config = dict(
    n_kv_head=2,
    vocab_size=11359,
    tie_embeddings=False,
    init='normal',
    init_std_up=0.0195,
    beta1=0.9,
    decay_fraction=1.0,
    batch_tokens=[32768, 65536, 98304],
)
Each number is 500 + 40 x the weight over its row's rms, rounded and kept within 0 to 999. Layers, rows and columns count from 0. Numbers have three digits each. The size before them is the row's rms in percent of the matrix's.

# layer 12 attention output (transposed), 256x256, rms 0.0856, rows 29-31,60-63,92-95,124-127, columns 0-255
099:532422498537501459543449484471487539539450510491484505504537504414471505495538522466491557460464546504572620544481444539504435465495497521499526455478497546430539557485552552439593523467503550466419493490460562518518540620513480514545538514481484475515568404551517552501495539497549439386532442487508492536481475479469512522512586504494529517436538524496544503462513530471535529490488528537513476472512485505474467484552539525501450557483487518555467494409484465538535479505449506474476463513530445517507490581524531509418517484480466522425525528447453493491534511495517583472602481491459486479468496442527515515508453445470474469466443463491528440535489559532498546538502574488467451479504486498513503472473521537550453514524515550482470524611552542452530389528489443
097:531513520471525503471508472463528499440569527498465578485524519504539463456547468488577423547523509511552472585442426548413566508482538515610469511467495515415493487493548511538494501405458458474482463437485475473515511524525482516515499507474478495518500474503475495519495460474428496522450572459471525491461602580505459477505608499557610507425542446538514520506490437522511551516569493456542473437523497463474442550426474517520550472535485473525436545508534487530469528565446465485413461537478539559558484520452503467542486506576519563443483520516530515491455521442470461470513491531476481510515560447470494455469554507502477513516503500490502448417449517511539449452462518554540532455509474452481458529519437562484524489509482557508538456515407481440478482445494526
093:509482452476521432499479561555438572501508476499523475599491497491494443512574472541496483519490520533499451499528543515550506533476547510517472442452458472468491491464498490524507342460531531537506437478466471499474548497481560615536514437495537544495518526473529481464488444443539534476544581479459452429524459483473483481446585477492483472526420531480417500510523525464517489560500440512476486475526539553463483548494534521530544469533493501485499478513507516496511420479505494398510558459519538470512530508462457539471514468488527465548432424465483479422465453521440534519480429516492416472530556540564551580571547516466460444513466541457497459438502579481440452519471542527551473510488451441520486410473531478448458516512450492461462554487474471551491504498520449
087:532497416553469502457489473492502438470535485519528476489545534418495536528514507518524534555502521546487497469465461583511512546458489487514499578493474476535534476532564522544501524545453571560444534474485476449495464438466497543581512483445514486535496432510547506474474401589547523471483531446504501486497594542447508428456420461535458527547475554530543504546549528545537477490489557486475467513556522555433514577527471460474447471535525490526502448567451552463414499526445494529484466505600535464461518458468539492486420488498513525438487500443527576454456474546514559474440505521468529535501543542586512494523441497531537470462478496583470453507531519544485584505489579544439562526515547477495482524522472504520564487559542466440471537498464490454467438528516528
088:504550516466432526590505474476571491547509511497484555461498496498550513536493481498518529432477485514544505443553498512493389515550506465497457489461465586457481510582546431462489499556529564527481471550482537554495533512480511548528491466410523535466379450536546498520499516512417461536496508574482487501583523507477522508426463508490453501561552503476475518511488546565574449534437525503490506508384500553483519549529481486524454489489475466544547450443431498505511561478503553575482483565493451494510514496516502528566425490488499534518527570442535515554528431528533485481498486584436477513549502495494581503500553482545528467530547523482537483526519517520567508421498516555481435495475463481448412493479473531489506547503476498501470447398464442500552581483496472
093:523499552500478546524479477489479421468432519459539489512460495568434540467517551513553562513433501449455508516531506487608535517547526539436507500484513552571553454499451494547512505601613515511492519460497527531521531507442495573476469524531465427458514477527517457504532516520566458525464524418550468480497488448474564491516514534547428512491502507540484421569531469575540503463513444452466454482474545448470525496518526494503389498440556507525565502462499451533492477478528510437497513506581491418523463488571480458423437493465465469467454480486500528441514470502488522498482503531438440546544402541556537508511508456429504512501519512533513559470451445454472585555489576500551548525517453527444456536507526470578537478439507473492510530478540505509474513535511498
090:477501569488525526643521549492523506573493510510510544460506485506573443479426518516487605487530378491534520559530488460526441488477488555575536450483495503499486572492533506578570501522528515507469542511445491468490471454538484497500473541521502464520440490535478494554543482463431551452515435470451421559504529537519512552488497526505483459537502464528482478520516551488499502466451533481458453526415556497442474511485502534497390523450557489467558522521557528536470561464461497435458598492485455501537554547496500543573455485491451528543501558486486453549460565450516509477564535497569503515530486496532475522447536477524448555468532525573526523540539472501521499490470480548460434453513400474514520517441552514489491544502562480551485473580485505485474530506539566
115:509451434494427498490529489527468456556503495516433475520497525528536553510508549499506465449515481515477548483485579553424464527504490430474540467489520498520475478519365506545450503516583479506513538543525504642502548594446499512515459497558484547479464498504509453475514474481535502420551524512556501472498508493551552538445536582451524541562472450470420513452490507442483480525472507504587497503514470494485486513506533565483475428435522466477479536436529507545507455488534489430449521509488534493503520528557477463481470510459552491582523485524495440489524495482469456498516476452486452476451461502454629473476507507522478557466481522507585449454487536520499424585599466540553469485499396454512506491409502467488495509504503453484519506464473500580469496477571475
101:436473483532460490480535495444487542549511504464566569541527457495439482478565487499533446535504528468461483515492490531540495500500551531555542448482535490497470429449498454393527437427508479510501543521484528553499556492579455539522507457446416420458565498466468507524571452535505517504532468557535489501496472470503529445547503500485417485533537413503486526474506487508482547481498502504510492515563453540508423580420427508564509477514464502506529483576547507528496532530494477512587504536520519515508508480498504489407488462453483505544553508482493416603481503515532478537459589527484508515449491474533412504537475530444498510468559470363492546525491533493432495548514533518534523524460516425504544464528584518458492479483570568572479583489479514447493460473470483
103:527431497504524458508541484464540463492478507614567450509509538530498579436511401563523488491449581476469474487555487496485492569479524524491433452433555504566423580525456479454482523503523508451489482501469490492489526547493488503481540468474515473486449496499476479469554477441393440484546514477512485487475517469506455517442436484496538448528482534495522503490475548462529517483516447521429517539448447490484521533537535491516447496462573464543494560502520562574594522484428493585512533534578504589463481520461454518472483478536592568510484512503512498447530547527477504518523527524559503530532564523482507449506462575590504476463601537562473492520488500429496517488463552505507551498577404492568484511495514505528401538477549505452504463467478531538476520482497498
107:457485502454517521488466454507453476478520509519474588484505541532491454493443488503483476476630457475437512542490513506415507497505490482487488487510556548498466528543507485471442531548513513507445462435446560397520490625590476492479481495567503462509520504503538436479479479402489503491488438477507477580510554565470528454467501487534530452496488472443524518473580576476541447503444514490558542519487498472483568456522541488479511466451580495520534416548546540506451591501537538543579478488505553577559494499485523477435454542469470502502525517523445449530477505457467511547498459530510510551518461518423472491470457519467477511524440448498530496529498494558567526515507537574536476547430464454545428538478521582573498521493480517520524513421550523493463494561508558
123:496554503471544491423525496517444526500525500407466475511448527506488540531545513502549407493466518539549532471480482547462494463541520535560453518589482560442523430488526567511447516447477498530523529497530461583533558501466478537525524522538456484432524582487498487507537507485506425514491409509484507434435515499484467577499501480532562623520493513528481519470495548507464496482544497457438533466498457474497462538506510475486484480489505515547505573438529491490522452537541467530512576567476475503546509485567481484529518492460501573540497519495470570467507542462446479539563528540483493477542397499522521440539449521493508514497486562535505537558480435583527470502459480411540515494526461534457513388504448558561458494508462431537562427407453538480497527533542451
122:495469499498483461509518494510584494536466521403455514514549507508437552474503478555452444433477535513489487546485466514448422439480437565406538474470497496493539522501546554535528454522513440502470480532522558540455530489481490445470522457445487528471561466513545538503456516517470507491457527461544413565478506539530544510503471549475559509439511506458495401477549523491555518492511489507540454517507456463539588520560502477513554450423501547492476506517513502522561426471501473502472505535434530482463401485479556468457536507548418556548505467464446521430571535498485489511577535485497540503464517465457483528495436470438499509497498431424516533487542465458536399519496536494587476520591514483450498527538452556466481541418500514542515512582543541452560556479508497
130:428534529500524498462398448452455450507541462586440524484554540527498506529460523503486466550516458563591457499477486494509509454476522508578407491489493512458509526463577521517449483446416471547486489508516453491483443531480510531575512466514480503514496480498514543425532485521427482558417507515456476516456513536467541429448553475531576518464531574547517485525500432459465509593545544456460503486533555554475445540502498550537513482546485493544441536556453547502490493506463442548531515473513518485515489560457534437581541538560550508482469516413533463394475512514507469492543452562432518498509553553415486468565493492497505452479569492476463542472525468488525479543529470520545546499468532526528519447457450495428573490534512517539521454516424468500457499529519491
114:556499435450506556503436459510530558462480516518494487549500522436478452512509487497464490540520452473499518528596393544525572474597509571470473467504502434493550521449493544505473421462496505505482519424506453511407489479508526501507485477537536528450548517469470532469484498440602554492498544534476505466527496505510504454511573532531518458487445478503516515490467480469528503504519474441568474428555528519514434533523484547439495532485491475519454431454492539479438489490513589465497530562480507582503504499436456517496502506432518501560478469490465453513465524490474469499476468631465497388521421503505449518491465515515504470460521611437507549511522517501519521530408450479461464500545568405412431470493476468486504503503463497459526537507511484511496468574448445
# layer 12 attention value, 64x256, rms 0.0862, rows 29-31, columns 0-255
107:444553620467506482551507510511517451526529524542540407496437533564512514470452493506469457476475479518510470494509566516496532437504467541518543440553530473468522470530553505558493529497547461556438481513578436510521439490559496488514512532441488499517478540466463508468519524559484470597410547556511560458522539496538425495495480508453456512551428545508457492518479568527473490526521439543467504485461496539495500443461523551492578512534542457452517487527449563470564490546468487436499453477504522534438520473435450475483493499531499504468488505498570495491464385510552487481496486529496490480530503479390538413506523442501498460510444462479496490523379460463503505553478444449500476488475478534484579458495459541533472433478474429469497531518557468594491540416533519
112:456460538442458467450543544549490527464471481464511521468491439531552487521492534419508485526529527551501494517471496452454494472495504565498579483547522448492560450454470484507511523518448499531492583523495484561421466528528552492512572546510480558559511481522582485535497610507539504397477562470550516569537388492547492561499614463462511495528486547503419471458503537558504609499462537483517561467456501524516499533561511500492481512500485541494519490543464479457400562460453503469524528495525477519458512444481544522516563519480522498493511456511480590517499505555459547492483527442490478547464442470433521572490468440471538508537492366480472527483537512561495464549511552513467419534499526531491485518504500509488457504529547493511544540521499472405513494551486551
110:540396493460529489462514523516493459514477445473520499468546507550453493481493435444489518570513542495530539500537487527476540542558469508459575566504500466516523470478490517436445491484501484473528519556547502529559526520521535505525548569429501413501578421490494531461520497523570496597510522511477543568458484478525511489454418547495507469546493504507453451481460496559502513504481516517543461473532488484538502444474531473529536502602498529507476555441415451403568422520508490499464559552408532474574496480485491543464472551490495523479543503496522554460558593575569479523519442528543570536526473457517473486512448528510512491489486502499450543491531448476477451555488504505498578435568495494488446450539491466488435432460375491480507494488477509544479511527427566
# layer 12 attention query, 256x256, rms 0.0669, rows 128-135,160-167,192-198,224-230, columns 0-255
058:532492534470535485501501510512530528461519528517423517404528534515476474462472519518553479451556476533513577553563482487476537480463436471505560476473525502540488571485481464482442524530508482522510564457481453473457456474473508535517562458440534515439456417618564564469442509442499599462471422495456471533527489499448464477451454512459577539505465554535544520463565519535512528462488455461460525495456483448422514529528488446445519512490437407523509472483519409524476514451532489540411472518488466523520529491509509513574424491535537526482482599449482514437493584472480517429574513528514520462502532450540529451467567463492480480552523535567555495510481511474490488457529494503460532469491457446436514482478506520427527462410504510491461515462496491537414474466502521
068:459509494589519470455494474485468453527463467528600500606461447547486468568511514466425522509464528487483412469454540546512475485536513495535499614556488513471490492498579499512591478476487543462462450514541544477490576545471474462482466539533424463603504511448484454501525477574514408495575550489522503514493484458606539477481526491517483483495533461483491529477445474450425502554568536571576446475505503534565493496481470577507531505481565570417482519524475511462469517531493467472537526424563505463493466522526496503426532470463456507509507435531509458537483468559512470556461455517482448523493499557456497531506491496544567521426473458456502508527531464456540469492455514541483475527520515552497483542478535499474489521590490548482552493579521486490563524550480465
071:541497545438498531534506500506581562491527536502455507453566522461455483496447481488521450483527487503526486474526467401538556496518476490471476475485540498611523508472493491510406515493531525541559549457474448527525444448518563503530455443494522585436536480591581511454465505459461542456464428490468496499492505507383449541505442528447527521490479485484447516492585550549512420501389506459494584518453490485392502477505486468492458543492519426520529470491526458532450512482550518547465468630442526565486523496507494534539437495530542560505449553526482458448479537468513522478553538517506507500546551453513508462491562476468455473496592503539534509507484517545441551500492487486498474475491502519451526463499499488466479487440464491502502445415480509501476484438463576
059:476471485563446518566476531502537488463476461545507525548536506460502410502479468480495440528527484527547507552526507477433487440551473472585568557565528519489507518459444507544506423419475588520480482423467486525473497445535458492495478507487413516571525536459554503553512536532507475511527468519522481591582493498507474410523489488482469502460520485502405543465541488520552547433583492519412451504477484493457487470501525529486514505531537511394506526466526576493438473484477494481464493538514500535504540473458468474453515537513466486540453427613466423549522552493491451547435521526500514477497509525472528545496487563542548510457502499442515494527481557466431495529518510508559458467541475512547459470506487489493489558521464469456488437520397511543436434510386516
102:470523493472505544530500508550501482478505575507536561492511455516433501501480529543574443583489485545477545499474529536477546498453541457455463429506519539483529501438590491516560504494469450575508610448479513605477469487460522466455539489497464474444517428560476486504520504603520542468506494538503462494487489604502468502517459513513527572487475456525519476513423501535507378481431584447501517515534491546530493595552492519518482485522498460591477474550463452468532532501525531530555500488467462430522473419519492513514489500462563546479517583467479486536521452464496530501531547528489505467522465572530492535488513513473459456557450514501498555510517518448485515555584483521572552503452495466477503584472575548515534482479483476516515545432540479495478549481506617
091:512533508515500551488512518510489492531511484534495463586472542535552551523594530478530560433505600498473536490449561510500511496479546539434462490486512476510441470514559440422506484474467492449484481477489503488445545550480484527483536515508588456484461522528521580494481482476570530477541569471476424497463441478545500513480524471499429500523523478499503483491507478403489577552596502557478490463550530474508581472505461514505500440482451517503522493448452545412536514538431386491504497403491493457495527579508464527496559458480513531489499486476578550551511429525511490443491504482448469536504441596474514491520532515565500541521424507466475420488451487468520523524489587542503515472525471454487494504505454593510483523498581503517525514568503549465538566535584445
071:540515508478513506526471454478502483425547448466513550472539468491441477521489421522433509574466410493480436489550506485464507510517500529578484521499509518514546497423450497526445537451471551498516559538502460527609513467532502460485478485505390546557506493545548439490532538494471507530447444530461558507508546462502489578546510508510527439444474494454484507493460526476442490449452531497515521484455490564463456494479532434492497525500479547546536527557549544579523491437515498522501497569502608548475513444554507484526447515532473474502517560581393464493560552487484574576517482497555482457467533452508448482491507450483487479487597491527512562498482503553494433453443453438579492474532452537475541448459453462484521459513479478447449487488483412524499448444453511
084:552504546442561567548453452535481503486528530454474518473520512550489494604562504480486552502533550489439522399524571458555506518507587510493483514446532494499471514492580497419511457443390506553511581535508463549520537546474526528530469518492547490513467500552526494486479556551505478499484537518449445536436465485537521584464467515525425467497492503465524505493536463416516528459467572494501501428513492435458531496490456485521475439452436520507508439475495544441523519503455436512545475479529576477507554552527483545557511487422476506479510507544558499552484468475545487500484541536478448526503496586465478484543500506507484489552462482470498499450474480498514527479482514482590530446495447479483551548482387589371516511518517504479507523572484573516492513492558565
050:474526519455376560522512528533547524478542542475495551502458477517486528494459433516496439506503471478517505454464475506516507473466527500518461496457485468490499544524397521414489564565491469521525528533499500486541453479539551509555496467483562495515432415565473481618551521519485551488453537500538470531514520460378438520503486518508514639481528502415501490490545544534564521431553454478465571527496479437454449450514577534514470516470428437501458492466520476514548532446517501508444435510424519485535494470534515497569481516543554511497436545482493493499493493454442460476444521497456505573520421529593443486481492432463467471491442450500512548454489583440497539463487531493563477429489501486508470425517462469496517515511471474532486519479519476521457465490495508
088:440539486542579499448510493460508482487462470532572472460487510557506452569524586442493535474537547486557435573459545534527578509489524531511485494523441526511512514497566535528545436429457570448448395484474493555469556523531457514497527529512466445547526563401590499457488441514489465496501467469450542513511494459609557515485532485523506457527526503527431532538525493472413537531517556545479449503501452617539527538498458523515510465474557514507521524576500525531397525550536492434500563459548480509496446523493451537421529454415494498481529503452527495511522576562468530526526551514519511465465521519485583476502496514553517533475500502515513481510497429525560525507477484501482517530506507529555543496526495529537496517516514540468511433546440524477555580551471502
069:583499515526549483503514473451469498502552529550457497501458480527625515523454437481511486450506485477517549528600509393492511495447470502533490464501545529504434485433492399537476480425488505408529440533543510493572466478448490505578561463594578473469537453532533487519511526453511478501519534462517471486487465580395473535460483438490512487524502539458522482522514487519516417484459458462495505471492519544439472582501581505528490420434478508477545457499506453530438491505442490538459507538530503566476540406445526562507507502537541414508449555505496510444489547480517552467533543581484471431525445517494506562526514528487457512523547533533465528466440456473459500490473520517534537476529465507502547534452467519444503518440461481449544487474556518494501534541550485
068:532506491492459520516481584553518499442467488503570542523504516535372508514530489542504485436479546509541475498492512499471492479450485500538550557447471504515504474441556464524518535485517524454544507550502442605560504476484509495443459489508486538555446512518528546479560442472434490463497468505407624528550497501495506413603519516500501500540505503498459552525579495534494499504484534484426509534427502454480455504486480493423522485498491509496609557552509553515561469483573554489496527529483474527542457462556488507470472485467606472494507459513462444506544634493469512425496477473529515531486514468506538549473513554515621570535449485447499449492514494470486524542524533548497528494466538508524438504510531497528531477572559543488421474500427469469529532467471475
155:500496443450449517463481431495507468440525487613545523386523489466442529504491500489575470476487477471495536475536523499453445483514569491481488452524510494481466470544547567577504511566460516563520530509528505541496510534470509482529538437483476536428521547527409469542454487503471532501525468505480527456482535584449518472517401501552484457445484485477551551483526534464524435495441463491594562495477512481472547443510498499502456509535611517495458511518501412518503498571493587515538521453492486441491518505462572546516462469545472537441434477491522498539466494504566522492485534524391530512495489551471471469543514412429532464497512469517457545383469557498502445445531525475452438452531505482509460518514472483522487492506565439456513510412491495500570527527470504
104:478484487502550492504547493491478470511468476456436530612447489498520506482533524484402553524456479513433464491457542542581454513529527556497547447506489524539492555452485488449507496446514435509426445499505482448466460524469592490508529509516550450516553533450488492580591444530559513496459465489545501469470494491602522548462547490518477540503514536502513476478478502460505586546642529522516440558555505552564511445504536455449457483476447492511447529490479514445463525489542405487534442451526503464430497534532504487450556533449522501532499498498544536525555432534480503448484515509501481477487427552493498526545518522554552457507444485459458538496504463460460469491453550565466580562484480566451536512453543604486490462511532513547498463526512542490500516563551503
071:460451456494448465489481443480523484527530425522528492466597527501441519530547477530468486472542482487571466581505467521444531522509460570538573468536512461518492419465489550528510504506431538501510547486543503552549477456503457491473447518526491538546510575512565483387512545409547531526474486526469541518542519448443530526573485507468523466489497416494474503512411478505418469451448505443459530490487504497478446546484486487518542541510464530510542524572536544569553466430489585494434508549537504561543489488484498407549437510496487520481493523493401467429461568504535540548499482480508538469501547424466479518474544462450493503473536487512519458536482530487453526445455500462571444543531537455521463487474460463494501503559529467462460534520450463486515444456457394
076:556463519436468507504512477518486505556495448450419515472538440488464475554530493487427555529563529441498432423483485489548505468483545514508539459478457530470512515445593500452523425420396501527482521472448498544537507522500508488521453518569573457555470563492488480508534531552533502528526538532477411513490488494562538582424461491515467436499498455486527554506535483391492525466491551456449479430540477458468512489476489499481484506448450526563470482495500531504522540487543498473519474524476587458552586591473465534510493475379535526556506507447535497587526486544570503528528522587460471546500545577453468512522515518551531523501502488453434420544490466485523510476488491481539508494511443507524531535511465585459485510533480553481440512570493490470491478483552515
030:469481509440455585432483479527508529455431506459504508542504453532477493492524425549485521513498430512508485482515512556540491505517533511457560466458466492511540515461499519431434559433519444501531573560517509499557470496535517511486497450476532479561458447520552502501520483499516434451485537540475521616488548503472525537483502530429464495493468493482471492473459488501493504515440515439448517457517506502528468584481478530539408560503471456618547406488491522607531491543509481540477482565483440544539515479497520491492467476490528499487574522592500504498462508453528507459534486520419532469520427513533477458530470479502404446539500550414527525510553606497494480423448505525473564503398496452411513528546525499487489491433481477480429532461489537505423462492539491
056:470525498608549414500534519429493498565544480531514443493460537484493485526528568463454443515468545510553470518501533469492505481469444566489520545558506499482435475482510503579524455516391562497445397428484489557466499526443404536496549511516502477470562563446474494513463488491463560509521510468502506478511482433483541490529488517510541538505531499514491478512527509513477486540526534519526480502531523517465532474530491493485555464498496537438485571570511453450457471519511449451505485427543525421499474506480445508477558537533503493509481478410475451513570572503491476507494529511569505439453634512462561574501460458507581584470580487557491555509463446489520575567526500535566480479499511541580509500533436521518471484534514489488517439530436474519544536552485552
045:561518508338508548517495499474460467539496504559439439428514493494535556526494433451458479441533462466493525508467487451453475474465522494499464452499552454547526467514545441531453435399486451466501503494485524519625456491474508431558524530582594513515514492501491519529466500449535491505528454522437474512502454561477463542518457482480488499500497470472544553469525512554418444541507524498511558500513492541493459415450530520493424474472530538576499509570488409511491531491545455509544465571468488529493530469444564529546497455509543516487496560501492515502426476541530522479483569510531507467523414552493509549560504534483541456518538551496533505452465467548504460483502529492480508430569470517524509537457444516467470518472490552491525430451498554451489530464607512
062:468415494598510462556460503450549508441503503535500479562528537464454486431442484515458422512478438469508505520509459467492506454512490506538618557615527432563512524508509479521487510512497515499520489479489462557503509439516482482449451523476347529500526512419581491526474512524510490484525527504493555510535536465470504424524471453475493487504575499424452505542538495517457528468521487581506480570395559498419475472507476536517516520601443520493525512501550476517425437476474493501421508522551481490415479479494471459525434538525501451530545403489487444513443530483466505499505522494541541456468466461506530551473518432518480521511521481470501526494467518498428493533527497534555466433472542494492499475542513477562481467498541489446503477463425460504578530540463550
102:496499542369474519520527523588494501446519534553495598475535470507484576537482592565561509494499490500488532468510548528447497511521489457457513473485525514519503501458504555538544497536479483566495563514507556516469476496435528464479475471491487586466483482570518510431510547475449538451500460519462518454502494539459458519510522508427508480529493509548545513444399493524536482487468535422516557504526414520492475593443491563549483515536562495546533527499476434553534464514561518502574460609439465534491459507475576513457452514438521573459462504483505415477498448464490539518511558481477524520601533488533444526514453505467487468496438498494513565513492465505489507507519447459508539493578486534545496619514526494483482506435483509470527442433480544475491505497442569
079:596525490530532513478494475478473518548537463466454422448420489521558465548509508467539591508529550559504508455457504501603477507472471491516473514447492539420490510525505437490472559465465461452462523473466472493468476543513522500520496461523596445532425509498469579585488469479550488485484512475484440536459518528556529466446531503533470456514530514569511487520549493399517517563563473504465484473519539474527580472529486535485521405474452484473442481422469571424517552507468432467487487501512504478482560520474439552453526479492516471561516521523543628521547526550502496494551471562494470506443451514463468508534548498535538502501521511508481418489530499469484474496490567495455505567547480518423557480456422597462498525528497537504516494588539526497463482505554458
064:477490436463476501548509462535486490498542425484509568533536454494480489462532381486462468477523415450502482506476496498465572508457512491527549499542533467559481459470489557473484482494455463482523490549504519522558454462491522395474406498483393518549551545467470397485507531500484512515522459561394512493519541467499508536544475462512479494515523429434489527487440484478390533403427512527488493511497540537449411463531523479503536480534482531546529528559530522511487439472506522523467494522497429560423474485514563413567440557539480481467492477472414492494482495518503519485530497443503551469502528504454493508476501418493460461468551434454448536500475480492483526439474500428588504491514531496507497489434458473508515461445524475478480511505432388490541449462479493
127:534500524413494450479451483466559526484503499456461492441491541540538465512365429436477545488497506494502566526507468484454502389494522496526619444405436501469474455499487490520476434465527449572548581499539509450553483529582473512496572454493508532472471490472484518569516492516498569527474495483460534532551556533459523536500396523522528523537436482515459519513500491608548528546528457463425518547448533543421493499505527540415479536538497498502472505520528499520492462522483476452533477478512421515578556514492476517550502519554470518546543518535483453512534495501495546517537492499487504473478507533525478451531488438522509509557547512461422472525481460421520451475474495552549496445507514459497533477403519488493546539530473445569510519449447451467542451513489444
125:493453536533533535517484462554478499519439477484569481532506497448487500544575548491502500458488477540519527453443516513488498583484501507553418518507518520472513558524428484516432501519543534364430495514512497472539545445507524509570478500445419489467480508505514497484457495498464445475556566530506460505427432455521464458488595461451510452442483503541493516480478520467455527497439514531539510494588451454508493531558488558555493533488501476412568510467460492457505529502542508490495536513429524508504460475520513568489488454458458467441543537549515524539523506576548448419530542390480445557541512510450502516541477506497456538459465462538551510525560537516503491423590487433479492538485509604476475568515531487520444466444478494424481532488502492534442579453527533
109:495500442452510457523487586471513480449485529467553455538469495459475502449439449432455557497512518519519500531565467507543516497553426487477513540506436493476518436445480524475535439527465477533569573504453473450506480520582498550410468424475513514486543506455520476466541526518513523526481450474513596449506502497376505531461402507547497500540550490444466496542450529522552494466477542495505506492554520498492554479516558567475520496494585449527523486512552537495464540530493531504391498586506453443562449481546491538463471519612534477528508520458463491498498536503501576554469506490539552496537527501481535512487488512494556489558528541488396532484508520534497432436496516461526457450478524510479601490440562430490536505481565520520478552536457419493540494545487515
126:532517432526456466431516504519454480548470458528488463527481483522484538463467480492468552513515542514479570531450543553531510506460456453538449499488398486513539447547524486461516484505573520487497548523524450486524546482554508481577451404468522471546598508438599557476527507492542484552553501508501511503521480469554571572456490511498539569479468480506547489464458499503493584482523510590471498447574469474605490523514498470444519519453520489456508494547456579473494493511555540456567516476481465522569497468522499442545585467453465520503528501562421540562475478524515528414490508465478508480495484477514497550570519561589507464509545486502473530479510501496453486466539501491445495537553498556413411497502573504428539486474577429462462511473508555547493545523544491
192:498528498537553446417515502490516531504536536557442506517480530510522528450540530473501493494502486542459494493479506441493514431541563493513482493495482482473534493438560489572445476570456533495497428504539539479476483583519454465508520471508479507446554576516470482582494484577506538473548497565527460497501468518460377488471485457523593552536560500469581547457567517554523490557584543533532563556514481488506553512439550522443493534451579531469491478556481483519492573528524474471552506429536536471478486449454447506513533506537491476468447450528457519553427486503522505505510513539450521469460518505514594521446551517447519532491499546469526536468473500451449502583469526592479524519581451482455529559487567487502507494491472513449571459448580557531475504552425523
109:482504500504493489501484539516511539524524472488538571543517472490452535565546540556546397451499557395546481454473420492439512524523484566579478505443542490467507524486490514474492502589505515497486452474509518571524481502480585501591511513495499567466497511489463534490550468461503543461483497501538484391459531512510437463507542553497513540476470550509522510563461504498505570557447447525495503486488510445523426531435482552508530555543521502475531513507515514542513555468485434503526455491585543562499380555536496480546555511506502374449577535491485515524430490514488396491490511495511482531530519502501484460454494480498504503502482425495575454509464489513517558471546454464475533454421439526588517519557464503567433527510497553502542520426421502463518465489517498
063:539450515516494551501507405495499512445541455431485523522554497553435525471475552487462529420493517495513441592571459494576490505530539464572457479519468498486515438500494524479510469395510516483561531473487518492543447517491502470464450474496497556526471578477539480493471492468501480513562460527516587479532514460494490540552499503463472568543518494525418504515517532504481516476584508518552514538419456614493519480507504490498560455500479532460489485483538487491560504552568529454496517500492478518418502426555593450535512508494539485468455468495448540465503420578463465525500428560501510450519548458471532435547528532508490454492544502527556474545462448510465467495418537462438480490547535566484466483520634510453482519562497525421492483570509523556536502493502559
# layer 12 attention key, 64x256, rms 0.0628, rows 32-38, columns 0-255
102:548483488498402500504536494421535548452561507576465488537453550453544491562495427541485481543574512541513511509492515450514558551509478440579497479450483465554470507563520428517499434485454494535470479539488509549525525597567479464482523550504538569474490602453479419528484524582456541468523454486538562536570493486470532511487516465495488511476575480464476550475470517493479562487493492499503602460466476491468506433512461497517553461510611491526477493418432497564537476523483498482503524509454455500477561498506560513487446501519500544525508482489485488509479573515402502498549484519592490535470527484477525440468548497452530538466490520500532457488513495466450411461552433475520446503480505457460496401497492514426496528509513561425512438519571460483469497498549515
080:472542464576497465460498490537462507447467549552551452479515493456473568476474505488517515503537446522498529471520468536470448511473505517424481492548512467426507536479489475483497501503536501518454543491394490491450529421472456532484528458498474472502494445515489539569468560471520502475476521494519464452533531564471509506414512543539494458482518487471537529525565531468556496492515412526491367504544497424587539450559540546554464485501439481566528478456495440421457465502479506482505505447476501383558525538490455504545515490474435422470442487553490524529504489404510441470460462421482484511578542464509496524507582484529561572544533475391501484486501546504495520524519512527540500496543459464553531558465456595523450479427530448517504501482498489556540564482518484
070:538466444436412503498497461385469475487502446566514465527486507565458484449443476530523462481559517571485512563525511469504513560566445541503547502483491529583480423536560443473506455420414518524523494514487545491488506566478510578468516466447433512486516509454529477550432461541571524506455446508491488542466481427482518589438490473543503509498553506452516517527538483466505505491450473470446573496482516470419557475489520532519497500544479479502488454570523493542487414483460447484561536488498490506525526495446575496537414499501477460561563510535533471483512589447474545492537543481521534552429460497513459533470533490467562492516489519427415487474487494540402533498506449503515475536429577450497475469544529486430501532481493446491439514496527488512462483551513442
061:490526498560509507448481508588547477534454515502471529463484545519474519513449558500449502453519484425528456466501488459480497454546428486521501403455487552474484465432548574548490528535469498488520547508461426548507455515495592502566498481488504553540525472492510534496451509457492530510501503447518590481573511501468539567517499528510538527522481446451486460495555449580550520527414544493498571525442496469448508541427520431452523555473535475500505533481523495567462463513549536455470442509542595482479529552511446523441462453505529463489487575579500417440541525548489531511493462583528495503573557452564474535496490481505517484482511459569498488559551520421512493521479473460530493483526406475483510437571510517499484520540472451432470506486560580467516537541538567
087:495539514562502525552471470488523498516481533399487520491501469537486549487485525447508500477485539489538459491468505572490477554450527531487457517513522490437535516537512551560492489500489535505519458515460516522493482502440501543473614469465538448498530500463418560502456564452498458515524605512513447482391499530530410475496525539416485405537529496498527550508474529453538532493531510522527400496580492491494524456528447524490534516503563479532544491547484520492541521557507499449517508497358497502449502485440501524479570490542570482527462506527509555573538524464512442511429555434418579486494510501524508426522525441496400490528456489497531542451506510483536501502511474529460514517487552479449519506423474469556554555419527547527568531426485512546492487581502465
091:519497505571471550527532577492437424510456487577579503495467452445397505521500445557535517512493433531591481534546489505460470562427538555479473494459526446551518471535505576507583488477452472513463508525491458488486454505508524502495492494474502526547561466545509501538536496552559532506546472439476511453428490512489466538578588498442465501502505489469478498440516503501556495463449520484505481462438480522528437453485463408510514556466540534485483543511533515527427456535418513455520500601536520531471516464542564472586503517408552517532483573485504513493498472542529452536489540510469528499478536455469504558515494561474495504486475536509521470529501516486441407400499494506540521506579423565457513481572493450521534478464411539475459575455478502522489512492509497
066:519432513484538511515496553460477505506518497523512559550535475557530442564443484488539509459495416541492532537568540448499446501552532583544561463461454551556460449495523521451535479555363450524485527529531465554532480542544508504528446497512459557476555575464524486509521436471579490502489496444531562516488529436454536505517515479453552498523490509420474470513477489507527501552453486564536524544462513541515458562454484440449509515517530507515532493483512518543520451504485561459531481551625528523513535508550537454529431555473548482539572533510523423438583499500551475480505494509569508500438602461477491490517528527490519530506552505544550465520460472510487473461455513508570543498453517523547527502484616512465507483467463515423511534509451481469501494502484611